config.yaml
num_key_value_heads: 6
qk_norm: true
beta2: 0.99
max_seq_len: 256
doc_mask: true
Each number is 200 + 30 x the weight over its row's rms, rounded and kept within 0 to 999. Layers, rows and columns count from 0. The size before them is the row's rms in percent of the matrix's.

# layer 3 MLP up, 704x256, rms 0.24, rows 42-49, columns 0-63
101,188,189,156,213,156,227,175,239,284,203,210,222,178,185,213,224,203,217,217,177,231,233,229,162,170,181,199,176,181,194,221,194,195,249,202,239,175,190,208,210,190,213,204,215,186,210,223,188,197,157,235,143,104,171,213,159,158,192,204,199,179,231,208,180
107,206,200,201,233,150,214,225,239,209,191,205,159,199,217,220,172,193,227,209,192,148,192,222,209,202,212,194,198,194,167,194,180,214,208,175,193,178,166,130,187,229,238,170,196,160,203,188,189,200,188,206,201,215,129,241,153,209,221,187,235,169,194,187,186
092,186,248,220,197,229,192,197,265,257,169,172,177,186,222,234,188,283,211,190,280,163,226,163,185,206,236,250,238,214,202,214,161,199,228,226,223,194,221,181,217,177,222,190,234,165,216,177,180,207,182,203,161,202,198,194,242,207,209,199,195,195,172,193,147
103,153,171,220,218,199,220,179,218,215,215,188,244,196,175,182,184,188,179,169,218,173,183,199,186,227,234,207,184,207,224,234,183,235,172,179,197,213,176,214,215,276,235,196,221,196,173,244,166,162,167,211,163,184,214,230,187,165,177,167,187,202,275,173,213
092,186,201,223,159,207,226,235,150,214,233,252,181,205,209,162,163,239,266,211,241,182,225,166,151,178,212,219,223,179,177,198,168,189,155,168,189,234,243,178,232,203,172,215,203,156,178,178,177,190,195,157,247,185,207,209,206,254,194,232,208,251,154,206,207
096,205,153,184,225,192,204,175,241,219,212,192,180,196,236,138,186,212,248,190,208,194,187,276,214,262,166,209,226,178,231,218,249,251,196,205,162,208,181,248,194,208,181,195,190,235,187,235,180,159,202,205,186,237,206,224,173,188,187,182,219,217,195,175,219
104,220,194,176,160,174,283,205,180,248,198,177,228,184,193,195,229,192,209,199,246,245,199,205,204,207,242,229,194,153,195,167,204,227,205,209,267,200,177,166,230,188,231,241,188,213,213,241,202,194,219,171,175,161,280,213,160,213,202,201,180,131,186,200,242
099,213,197,230,231,229,224,198,173,154,211,119,207,210,222,240,196,256,218,217,228,184,210,211,213,152,184,231,192,215,182,270,202,161,200,227,171,214,198,198,211,218,229,122,164,206,155,215,188,208,171,211,203,214,194,175,160,230,205,237,209,146,182,210,162
# layer 3 MLP down (transposed), 704x256, rms 0.222, rows 42-48, columns 0-63
101,142,230,196,226,216,178,226,185,261,226,203,206,188,184,188,254,191,213,210,201,219,167,213,211,202,217,151,243,229,172,247,232,223,224,211,236,195,222,144,206,147,225,250,171,212,238,196,205,216,191,194,198,208,162,221,186,155,173,207,190,216,237,217,236
102,226,199,223,178,200,172,205,207,179,179,173,156,195,240,218,234,245,238,165,190,194,197,211,161,198,159,196,248,191,241,175,229,229,222,186,248,216,241,191,204,233,204,209,173,182,238,172,150,194,177,222,217,179,236,228,208,196,225,170,126,213,145,211,185
099,208,202,179,213,183,204,139,155,200,223,273,144,197,232,242,195,223,228,191,210,171,215,171,115,186,176,243,213,180,223,150,179,205,194,213,252,157,166,197,210,212,219,211,235,247,208,221,209,206,172,212,221,219,241,238,216,215,150,141,156,199,217,174,170
102,188,182,182,163,233,208,207,186,198,195,213,200,212,151,184,217,176,196,206,221,192,199,231,254,155,172,215,188,187,172,195,194,138,190,182,153,163,194,172,166,157,200,227,217,221,225,231,224,182,219,178,216,180,186,145,244,198,193,133,212,206,227,191,266
094,175,253,170,157,216,175,208,130,224,174,222,189,135,212,215,201,171,224,251,199,192,202,171,172,148,219,213,181,222,168,160,226,224,225,222,198,158,221,225,187,235,205,178,208,199,235,161,181,174,177,206,130,171,148,220,210,202,204,234,195,233,195,273,221
100,206,192,135,252,212,186,221,166,247,156,257,226,189,219,247,224,199,150,159,146,215,198,193,164,195,148,156,152,183,173,172,173,211,203,188,300,224,186,168,191,207,155,187,235,163,207,208,176,257,240,169,195,124,91,207,213,220,199,194,197,196,200,194,216
092,181,239,151,248,198,234,149,163,214,218,210,219,208,193,165,240,222,191,229,218,207,181,177,217,202,209,216,200,190,191,143,188,231,216,182,170,217,189,141,246,195,247,201,264,214,184,185,200,221,210,265,180,166,188,196,168,216,167,163,247,211,187,172,173
# layer 3 MLP gate, 704x256, rms 0.233, rows 43-49, columns 0-63
105,223,187,180,206,218,196,234,232,155,198,173,217,184,185,214,142,156,222,203,142,187,199,189,170,210,172,240,195,225,154,219,233,197,204,159,241,186,249,178,190,211,221,193,230,188,185,185,186,178,199,223,148,226,181,220,198,129,196,191,296,214,178,224,203
093,141,193,196,134,204,137,103,225,243,248,187,183,212,193,189,138,221,197,166,213,193,237,162,177,210,239,236,234,185,172,172,231,268,224,223,219,185,217,209,214,244,237,186,205,156,205,184,209,222,173,225,178,180,169,199,208,239,165,226,170,222,206,209,219
106,211,187,190,184,247,191,188,197,170,218,215,181,176,218,207,229,196,214,245,254,168,196,166,227,205,210,184,181,214,193,163,239,211,167,186,165,202,173,178,236,257,223,229,239,188,201,234,152,244,151,169,191,226,200,183,186,167,189,191,223,178,205,174,186
090,180,141,183,212,281,174,229,177,210,213,187,220,188,226,208,196,212,234,221,241,255,243,160,191,168,202,198,228,171,189,230,224,186,156,154,189,222,156,242,233,155,189,192,197,198,179,203,139,187,219,121,173,178,216,196,222,176,186,243,214,182,192,177,263
094,206,193,234,205,174,228,184,191,188,210,235,230,205,222,208,254,216,231,221,214,190,148,151,179,195,166,201,242,241,225,212,214,179,234,213,202,216,177,184,161,213,251,162,143,237,215,193,165,228,178,236,255,221,132,175,199,244,191,198,202,216,248,164,245
106,193,202,129,206,194,148,224,211,218,218,208,157,240,219,198,208,209,188,209,202,227,171,191,214,124,198,146,206,204,203,174,246,178,192,114,174,215,158,165,149,205,187,188,158,216,199,167,173,190,214,191,266,200,189,186,207,242,229,200,177,228,201,147,187
100,190,192,179,260,174,156,200,223,153,239,220,215,189,191,270,192,141,209,252,130,215,192,162,232,176,194,154,162,130,160,177,176,205,253,211,267,268,207,247,176,275,179,216,212,198,171,198,218,145,226,148,200,180,183,200,177,214,224,196,149,165,198,260,227